config.toml
head_dim = 32
norm_place = "pre"
attn_scale = 0.177
init = "normal"
init_std_qkv = 0.0453
init_std_o = 0.0
learning_rate = 0.0114
lr_head = 0.00696
schedule = "wsd"
decay_fraction = 0.703
doc_mask = true
Each number is 128 + 32 x the weight over the matrix's rms, rounded and kept within 0 to 255. Layers, rows and columns count from 0. Numbers have three digits each.

# layer 7 MLP down (transposed), 1280x320, rms 0.142, rows 1150-1158, columns 0-159
160103124143120115133154145093146130192104132182100140163143117090107152128097139143104084100166081192115110113146142142091129131161116119107070190143080061124090128091142129178171160196092135150148163132141161198067117097134120116082116152163094159092127151115125059168108170152113106120126127117122197135137106142099158101160140161045088111128152107156126136126047121111148111183111112144114084115178168160150180153197144117144104198086131109129112128086163110111142117129187103
078095165132149166132144143133065155102120087120095098123120137160197169125113114123129196087062136086194179146172104104122099131103050130141138101102160095107146115100080097093094136122101182152120075084047123148118158116112110142117134110138165128174119162160118108091099088143116138137098157138079092092147139163110140149147117130137158128145132104142143126178133126162113140136143121146084116134142100175125141122116149122138154113165093128154098157150129109130119139140162149
116127109130146087115163114149132151099101119098148128128129141108089160253078121116072118151114138178084153163120102133149149181071153057189076076170096106107087104142098152133140144160114135056172159133170122117124150135150172105123139107184108093111167144116154169215145093124157150097121119142089127151138149124102110142106122144167163132150100166147145151163166190107137064135115130098213141073081173101142118119129109186083165114096127103138212105161107170139145121132077146
161150145139150153114118124097149135140143109144132153124071144162120136174135154129136094190138107180153120169128162164133051159089046189145134212129126144112133124113129118113110075088155108163106139121110134112141136118102151085187076176175141117239158112104108179058134146120124126113087168170118098111136135134088088148105112112154137140152106096110129151113128134093178162091154115177120090101120085072166124105158124131139100159103122116141167184078117115090151138149109165
085118107056174109182103094129145103158166086131158120134141164113088143126106156108151135115122097065172148133107161065110103125104174106153129064110090130109125150139158167222110167155165072145095123132158153132097207185097154131192115156112145133130152122185126137111103072128165135180152118084066126078102079129122130143147188141139119117104117150161127093125128075127135109173214099183133132081128057139118088124089138119148068144157131176057136185088096135159151112192154089
116100133141174109124128139158125110148112169214131134172104152158139100119124102154123167158134087151153144091164123064099154145137126142137147145121102119113160122108114110195130120100123152153071120108168090128125131121114129125170120080131159116154161100108167101107101127136185080173123192116082167052121095100162098137163132144144096109107078104106105119120119106139136157132131133103122112128147156143196124133099135159096112176154080140095104105146108163151104135170138144
123131139138123153124126121154150156092140099081128070151106088123088111120089114129117187146173138117156083134132118140116127137095197069128153124185151102066123133140165101134169083143198099082135138148141141166161154097118095094154129165194173123153129151144143123095160092120126124111143152151114076164148134142060122171149153141210110081126139121081081133125119120140124099132141143165159119122155092135131093155112111135166128170149106098083136109120137153152131124148154126
119083108117152109100170134171128157129157099091116136070116100120181068128171140112190125121131103142185063149181068120124127126162168160119168155127108119086128074114096143096110156159131109105144118136168146086088099099125147132138075148104164143113162124142210125136084180133161136132132186138143138074155127092152170151098165176154153143112113132190111133134081129098130199113162132098120095147124117093105171161139105127090151098148118125160123117141141113144132169110109124
086130132092125131112107088052122168146049160100120156102137151119146177149158137159112138118133151136146169129131139183122183081121074151112191133064097091166115037105103115160098130107153115110115090169151114126105125117101080180184152173127129153161148084187127158137143109143135112156099144164134112112148116136147113159147067142119170120131148104145209135177176117138160175144129110145090117124153115161152190163108075129131181097091154130168109145106111095144131123093116106
# layer 7 MLP up, 1280x320, rms 0.14, rows 1151-1158, columns 0-159
060110092121115111136112138193117103073157142104130207122145138106180087140113138125158141161083155146138129105082121154130136122137163090161109124098166109094146122151093113094145111122096127132087097109125109115158135144124124177129128200135142133073158124117151117125128115140117145158094124116086127099195111138108119101157114168163120058118117114109134164153157076159174114195107152157131172130169162136113071187086146128185092099135134147120115138095145176138202093117112122
119142110080102138149138105096162159116137111089131183162167122098119109108161053119121125118124077133101124125112076083093200179134113104147121126181087107143083136184128091116146097101152141062167113180108122125128150109126065155158048135087122082164090122112142113131101106156146111116131095167108109151125039092105169126114165168197168163095170123217141159152163118128051108141152140151142179132105198140079074126153161173118108146156137164185156096133114174170087092131181150
176102130154148149123154126127124125096107115157128138127120173142134101162175098124111095131103135079081093079093163102093164144116143116152206132089124111103182128147130155174121110105125145118178127126126096126083057108157121066075112143112129092183087114131140104166105146180167104120154114162111179142175089113174127112163099106128119132159160147159164063165104147176089108101171102140193124128110200121125178116067124139099146095163122160147091142122140151147129201177136150
095068092164122074098170180107130149130113118074146078143067150080113121127128112153152155115143071142216139164121135121116128087102124127136135108105147103086138136104123147094115153116195082101167120110152160205144109107185155162168129136107119137090178144078148159118132120128071143116081030131094135143182064114113092079115099123132157150113113089133139131150124092116097116187184120150212055118120131163136120175090150123093134153122146201133127119078085127150084153181075177
156153097074104117090130107086190146156125139125169103091160117117122061088102104154098128132067096193137139119116103125133160067075072183126141140164171104106128108157121117136116121147151125120106122088137163107134061081160110117120190176134140122182127131105123129135181097071125134194107144172103149061122118136148104127120089138145119116073137198164127137126135154140152144105161054098110150151103103140126176132199124102114136129153139126126138050166143173162162093134104110
108089136138118193032091130088127171054090162157197086156140145102149129177110131156115098184155145169094107114126098175132099170169135074151221131114178136125167131151133135151121110114127124088142149149136095108104144151061189126127130099149168157132117162106186071112125103168075166132118072125176160088147110147103084142161136150128157155124124133116101198108125109176219084104143129123097098104133107163168098125148133120124128069115112094116126133110115097098119110096131146
157159146091188126108109104132074121165210144065079176129151142187131121164163115155175163148052217156128135180201095195116170115130157147134110105164178133082026095119136086131141141110143138162137130100145117139120048119125127138064148121198139108137059137140108134124109109104162189078115124149132141136128144060116091098093158146159086058139093165116115148090153158159139076115118128155104131139103156172179115102097147129174154093090129099094122134173085146161148142116118111
105157145106135148115121110120160160132135152048158132161116118080099097068100135090117116064075156106118135121129104136059084128146140087113145109130194105102089084102125132135152134114128150104099156073146135127139103159201131158151141130111125127118101126137183156112109166084100174071130168143165169169154201101101107124101197117067054157148120180104127069129166115126101072209153169121139083128102108120131111166128136113132140131144148079138115132140127127149179209132196174